config = dict(
    num_hidden_layers=12,
    hidden_size=320,
    num_attention_heads=5,
    num_key_value_heads=5,
    head_dim=64,
    intermediate_size=1152,
    vocab_size=32000,
    hidden_act='gelu',
    norm='layernorm',
    norm_place='pre',
    norm_eps=1e-05,
    positions='learned',
    qk_norm=False,
    attn_scale=0.125,
    bias='none',
    tie_word_embeddings=True,
    parallel_block=False,
    init='normal',
    init_std_qkv=0.0249,
    init_std_o=0.0249,
    init_std_up=0.0249,
    init_std_down=0.0249,
    optimizer='soap_variant',
    learning_rate=0.0035,
    beta1=0.95,
    beta2=0.99,
    weight_decay=0.064,
    lr_head=0.00555,
    warmup_steps=200,
    schedule='cos',
    final_lr_fraction=0.1,
    batch_tokens=65536,
    max_seq_len=256,
    doc_mask=False,
    train_tokens=358200000,
    max_steps=5466,
    dataset='wikipedia_en',
)
Each number is 128 + 24 x the weight over its row's rms, rounded and kept within 0 to 255. Layers, rows and columns count from 0. Numbers have three digits each. The size before them is the row's rms in percent of the matrix's.

# down: layer 6 MLP down (transposed), 1152x320, rms 0.122, rows 14-60, columns 256-319
# up: layer 6 MLP up, 1152x320, rms 0.117, rows 15-60, columns 256-319
down14 101:150129148084103130132146101122145134144154092120116153118173094148082117126097118150139131136074108152147131124137130130152143126081150088118135111097100170093108138158108090106127073158159146
up15 094:118144143135121136098107063161103057098115124129113114167130143166123145140129140151079147119135111127126093117160109116139126110114101077172144145142145162126132131159150149141166132094133135
down15 095:113140131101119124146119189091149129106107154110108118141094099111156127172147152082140156113137113134161079150162158113123134129149123097144150138136146169108162178125130134142108123147139101
up16 090:112154085114107102128132131124130102129114155133160116097135126115133121126144082141174139161084158110094095140116138128095117118128151112147115094150131100086167154116140118138153154130133141
down16 094:127118114131171128188134117117107114106125130114080102124104098133147147109144140162098138104097105107144143136149126127158153123126117140068134131101093120095131121155082123165128133135093145
up17 096:109150128129142165159148125068125114157096124125108098127134132146093112067166190165112139149147162129116123127122133100104124074108109157111143125182125138121145118118112144128170111146113107
down17 093:121089100102142104120098103124146142124168121117067117148103145116127116164133156107101131128144086126133182057125112124147167113097123151084146107145081107138128128119149136110143103117087157
up18 098:120141114130118165099124088182142125115160095116119136146109093146142120135126141099127083087164146126152147160148155157146139107132141130091118111105147095116122090122088121115189147126169137
down18 097:092196127136171169149117157138150119122130188156194117155116157099134125143135127104079054086132116117111105101109134178079147117110140126105099120140111164176138114110075118144154114134123131
up19 098:110089104111153101110136088141103111163065116112152142116140131113162107131131108102156183145143085095124128074108111128119107115075148104128137140125124172143131112125083131144138140101109091
down19 099:145133086132137134108161120092106137175195073149105148158177130135138130113141146115121142153153099117129127157130128102145141126218135120156110142098136118092126120150118154167134094064147081
up20 096:125176153121163102137084112111135111119098140173130135138145124193181128118105127144104085159114079151124144165155131116125131105111087130082130150129133137101106139059132139126135131148139121
down20 093:133136126124186147136116090121136135143139133137148162089166128150122158116111087108100076143096111161121094094181127148163076138129135136152102110105109120148093122113140093146124133134145097
up21 103:115105141119145181185108137135134151160169116131146102135099155114081103171107113147136150132174082156177155132138154118143125174135115117163107106132120123114100117163126096093147141126136164
down21 114:161121130149118151087107172136126108184114132142122107155126123152122130152117139141146113138153154157099132113158123131176146124124181174136164082149134095094143114136099089097153144142091143
up22 090:093145112104119128171111134128107138098095110150160147154162118160117096105137087129119150127150139151089147150150111114149128126197126098144135120144137102111155133131102140106107106188112135
down22 090:081121141091135141109135118081163159124135140141132130111137131108101154123125100139130102164122116108192099162107152127171124129091137118116123130103113152152125156136116115176174158132161123
up23 100:130146130103134134115140127083119107123079109158124110112129130130132151140151106109099150096128137066123135127130104134093141132148122104116126105141119118129090143089150132141098107122122104
down23 096:130125137133096147087124135153157131140099146118144135134093094167141134153130113123175104152162123150131152132139176130149121165106126141107155096117091128149169106150112131141139124137106137
up24 097:122140138160117126149135143152120189078086121134119118106141088101155146168079120101149150135135118174087132109123137147156108122077119108125081103154169124109099116136161124096130129196109084
down24 105:149153167132130108110138154153135122104164131096136136115162120109159135141119120161117116109129153079121104115153123152162114131119135112126127175140110163132140132154139145156164089166135130
up25 099:128137086117084155140175135131099141127127095173112128183121115159149134118187137136116133129106140163112109127118106110138120124166167135101168096083124085128113114141111079075156118149150101
down25 102:157104127108141096126172134120119103142152102138107131092139180129188118127130111145154158110135146142102123159147117168155113140182108096147085158163106145134137118131123146132091072128154129
up26 097:163108108136121148112174128113149100109138125110085112136131157185142139146112119125092163107108105143130112135150131125127155138128093145112136107083099148130153119155112099094165140197142126
down26 094:128148119117118122153076146125164096145094112154141142086146154107122156103150147107133105111137102107132122087091176129133093112145138135127116161147125126149129103130154143133074105062136129
up27 095:149099094142112132090078120142136121156127160141132145125150089176102109156149125110158124152138131133132134166114122144128128152126082100144130127131120126146139100128133127157136090148128110
down27 088:155124160123136080155131123139137114130148134119109107119118126138135158135094127094089120130124095098178115107097139084108127121155176126162096149137132141136149135146112136106133133140143123
up28 086:166158119115113076110143144138117157152148124137131151084150115164136072133106129118139109184143131133116128131168157117130110123130095134125141155107142123134127117149129112148076142138132090
down28 094:120137124132138164117122120148110139116117120120116113120143153092130201099111111138092167088135127140139135126132136118160142149099154151166109124100163111108137119103191163151155104120101165
up29 104:105140146091159102097134124093128126106156131129141136124112139119116083134165116131111115100118144074125156133113098106144144141119126096136104113093143111128086068127176083148132115133105113
down29 092:123127157097130111116119130125129112131107119139141147156121167126128118095165162131121139131153137147091126142102100159128153131135097179095141161121111145115147120087125149129155104092138110
up30 101:093134122133149144146144110112157138162157126126119176131088111145081092093135160102172118171106129176139131154163134151084149107118145156140100107089136109125093120140088108124127138132125101
down30 103:145105186165090107121079125154150122174116128141132143132083138132156107199104146111129106153110116115076136136124133129149113130127148122112115135124137132144117140126120148156147118160128144
up31 098:125138104121089072124104146197147072109163089128106151116100131146136119104103127085116143130162137113164150153175118086096134135149113106153134135149121116067105091129158109123099145165133110
down31 100:112136122108119083169121123138159114094160153172084125092112104114111141101145129119118152100170132147134127117094136109141186157140127163114120134142126163114121144109138103136105133126149120
up32 102:144110140119162131128133133124166125123157161133121122097125163124137104110143124126132106107121151118167144151132177178115109203096109104129132148113136129132110109104114108179125167182094105
down32 109:148119127142144168089117105144116118140119152135094145160091105100144126139137126135122149115139117100085139095079142120122128124131146118108109101165127107143114133164149139138139176109182128
up33 100:080111136143091138143091132113095103111149115145133143140145147141117156146111117086152148133108107104100128133133069134123103135072129128156146122096099053126120154147087089124126122128143073
down33 096:140177131148160179134124094100170096134122174067131129131145145122108167130179069124136105095130134124104156133136156150093105120090091110084139159099097172129100098133144141140119150115115141
up34 099:121146149153116115158081160119107135145120137119124125113143120160100129112142078112108124116105086157131120100134104142133143119162136128125114150162119128161140107103113142096137114095092179
down34 100:112109135142131123115146103090156104110135123101138133118117131113148154174129138134151186157114153121098123141179114140081105144100123136143157121117109160140098121114140145116130112172150160
up35 099:124120097119118162150119179160139102125117150129109088089109144096174124137148145120125123111139146131175113095090124152080094135142161080150160082173098151136127131125134105147151130160115121
down35 097:121145164170091163108150130182081137142130082159122134189148139179122145142111136132145133136154128103149166126107145123146117140139140127077089134139132102151115108131128133110154103130122106
up36 096:139127093115120108151127103108112119114138102128085125103096101104122129185133113146145182102104167129152159080129178149089098114148108125171159125121125138143169143102096096151159171124123094
down36 088:136148177080142124115155110137155166155138125197122129102155162101132124139102114113144116147112149157136142112181144105114104146155123129125124119143144142133131102121160094088129111095148129
up37 096:110126082154128156145105145146120140141129188160112116098163114130142125148143135119090117172111145115083140133177110114091165143105138115106108065145090145121101110163128106142088132128156100
down37 107:151104091134144139149126119110113101127139137124126064108140082141131159154160168106105139158143148118108117145188086116110119142166126117107150104104132105120108121100106144173117119093115116
up38 097:133146091092138116121114101098110131101150131094126139124122081141127109113130132155139157125115135095093115152120127108160130174147152108128126143154125150156075123188144139132157120152121122
down38 090:156101136162187120142126172157175143155149120157112111080121170109132124171131136112134117093128163115142121089167130117138142103138134127125149134073133101113169120084105111085113127101102139
up39 100:080111132144154121150145124123141153108125156109136178099102119154165115158164140133111137109159132096125110157136101133149120144131133114123172156153108122057072094127123164159141089111113128
down39 096:155140118120135144140127104098156115144159123148138106128107144127106083106168142130126112144150145154150130169167064112132164107120185116122115120095149145085154130189161124107118177108129057
up40 093:133137110125122107158166142121146146154107130097074100114117118126117113128134131145121113095091161149148130156142131103149133171146120108157119127136164093132132119106121135058095178119081089
down40 092:130133107107095116163174142156121141154125103106092123154133144112129153080134141142171189138126103122169114163151140170114122091085092103093172154121156092131137132156182100081122100114120128
up41 103:109138114107148179105126151097145132103093163169094123108136164109147117133107147168156125130142100134089126120153116111167139137101116091123099185148144142125129110132102121094136120153070148
down41 108:102134133098153165140103112119139114110177133124120102131142151118100129119133126143104127103165148087135158098168102153100155168109159114145156133126110162160125125109164064163117142119137077
up42 093:154122110136179094126151159089081062175121164130135090108173143089135152120106089120127127121113114110142162116121109141111130141160147125123114154098096172146111088150104116134130130163131134
down42 094:080122147128113107106132141113131130111109133156092133179139122137163144133122098095141142118126109136087139122075126137147119141143101134137155111170158102153160088065151132152161148134144111
up43 094:134116132103083101139132092107160111131131134124115171109130133162128141120145157225137156164157092142141140152149147132094120107121111149121094147126104141095063189101174144133165124132155098
down43 091:102158132145123094123137128108130089105113134114148127184160164133119130134105139127150106122129141154136171155129166095132127133121153157131126149139143117143130162147134138027112119080105134
up44 098:141130124150123116134146136128137145117153139081110161121131142140107149120080137119130149135126136118140181123092143122096117088181117132104130114101086091131105119153105128119121117164128129
down44 091:132104094158098151079141077121157134135152107131118135138119100119105145133149130152145093118163110129128125145123103128100160136137128103156112130145133128133139065098145112147144136095117124
up45 100:184141155154098147139116117094128110176126094140113169131097127137117152134155083088164120143085152128103146134109124093092089132117107107170140087123132128117153154153109125094126100151126121
down45 087:152121160121121159126164110125144119123083136095138144168130131112102127123126142114139117136158115139119150129128135164129123133109128084109125188109128120145124109104138166162141142151117148
up46 103:075128162160097115187093126164120115122128127123118118108123120148169106132114162144133118097113144178142114111107131110128152154150090112137145182099145126140129126132130136082145119084138116
down46 095:173106117140107169126155134088158135150133080156110158139088160160096118128117131125129157163131109065135081103144114163096115127130120098131150130117102118134121140137089155106122161116125160
up47 095:123139110102118100110122165119094129152110127133134150126155175104128171112189152141112127139121142125126151127116134121100132137166200123064101114090103113113140132123096093073134144153110150
down47 099:115082149119092135151141135134129137125126133127078140131111141116134133157121075098164119118121114121130113123141160137158135077114094123099137138159117143154143117158109158168157089153100173
up48 094:180109163147139087166144107089160111137156156120115110122161125134098099135117123115112123149147155154160099132161130174137152124117147088173146185174132103098122107125165087133099118148112105
down48 092:106123122136123083148049147121120114134066159153124111101088141148123125166130110135159164142125152095088129083059130100142146101137117151131156104107085065139112154166136131120123137137125136
up49 094:087122150145074115109119149100133099149111174134155129124141175100168159106119124125126116116129152129117183126121121135060122106115127149112099127105131161143165064182084137141133109142135090
down49 097:116143103142152142099122127112143094118100132059142140131129145104128132151139153151151119157117130126131149165132134131103089133093170157134121138144143101137187155133123144164102112128144113
up50 097:132118138093154098133154143166110166160103110109117091109138104117139178131097157112135119179144128125115143145113114143158122120104074148073093144149107152188151116107144120071140149125158151
down50 100:128110154077103157089126125150106131146122171129105131095142092149109131177109123103112112095137141086159113154128163123144132103179138163128084114096172178139107104092113098102109103185106163
up51 111:130142109151108130105089150149134132163120111121137080116115107142106103130118128134132107142131144148146131109116120141149105102067139146114127127119131134175129101083144147177120119127079147
down51 109:130149185097131135161132109121136098120103153073111082163186115136155154121135121113101099130135117147158142159140155107130107141134164133150111109124124112115107143173136127118107140141096138
up52 095:162091165125167165101150102130137076102141108112122139108125143126127163129112111150116121146134087135137095126134140144117128136127104126080118136115119121177115097108073153125134104113154122
down52 101:119111146156136100075091172101161123112163134081128163137127093138148095129133101125170105110117137125136145140111137183094108134129124109122140124107141106139117196143141117138076134154148099
up53 092:109097085105135076171147144088126106124100121124164138152096137128117132103175132173122134133085152117137117123074131125121131145131136110128123134086121107125139140178143160127132104142134149
down53 093:098099088114138145132164125098107093120103154137083141140179128135085158118141131122114104151197155138172123151111115131171140138130152100119144165137103133141144124131122101165103165134118130
up54 098:139130122146120108129150075165089135086163130100111103143118116142125177103145118127171122142117122118159144162101157110047162138108104128159133101140162158177132126144149125151137143134094132
down54 097:107117111135119124111109118111142102144135088143132143148117095135110103138163140099162148129144122163114133104154205129149154159109091176128132136138148115112141128100128113099063096162153129
up55 093:137125166122112109103139165149128103118140152132150110101086088136180132109114100111110134148152132224130138157125130134173116112133148149130141141094110123126129162150159096142122109142127137
down55 100:096126188113165115101120098113167111106122157105099111124154126118093120126160137116164150102132101095120111145138154127120103125162088103111105132128084104165117110087093150158105131148162166
up56 101:130157113160119146114121142161122112097076115184128161101150182135113110126137110125126194124167121114146136131086096151107126153105088140109134129118129115110147125132117108163106098107150146
down56 105:157124172178153121119102160143098124148115117148110140102135145160140088162158081134152142110125140103125161124108137169121156119076140093103114126167114098116148114142126125096139106101170147
up57 090:153132142119131150126127139149105074116131103139144160130121129136126116115120131085134189117128146104153140154136127144142156122124123128151117155114142116114154088153071134117124139155160146
down57 097:133129169095092095159131173091134060122126154129182149177136106074088121137095135141144152123177140117140181090102124112123107146100130122141151145144147104100114122122144131117143111114112131
up58 099:114099119117086116116114144141113127125104122159118112179103121117107140176125135080094133139149128153135115126142166142098170166114154160160098127144128096079073105139156144153130138124136192
down58 105:119107166100136188139070121131141152104155139108135123134122136115140118111109126106139102091113145120170097149119099122123092163115135162135171126144162092093124122134128152163101128113112101
up59 103:163145116112077120117138140161160110102091119155128129115140165151141110163081102168115130151054094107116149105094109147148140122131123119129131116175112107111107097080124110139101119124122122
down59 107:145143129110113147118160125120084117140168140152127114131138145136166123134121103146116150121086138122139105123117130116114135093146153119112136163169135106114124104147136109135085117128122163
up60 098:118091132109130099140114135163103102107118114123156171096159129095143115105118134118105154141118162107106148146164103135147144104120125150151147145144131098109125122162116145137153151104123141
down60 091:089169131132106139158132144094150137153108137140128152137131115173155138139147129105133122171107135097164130123169139106113099115111118134170164142145120127096139169135169145106126117096131133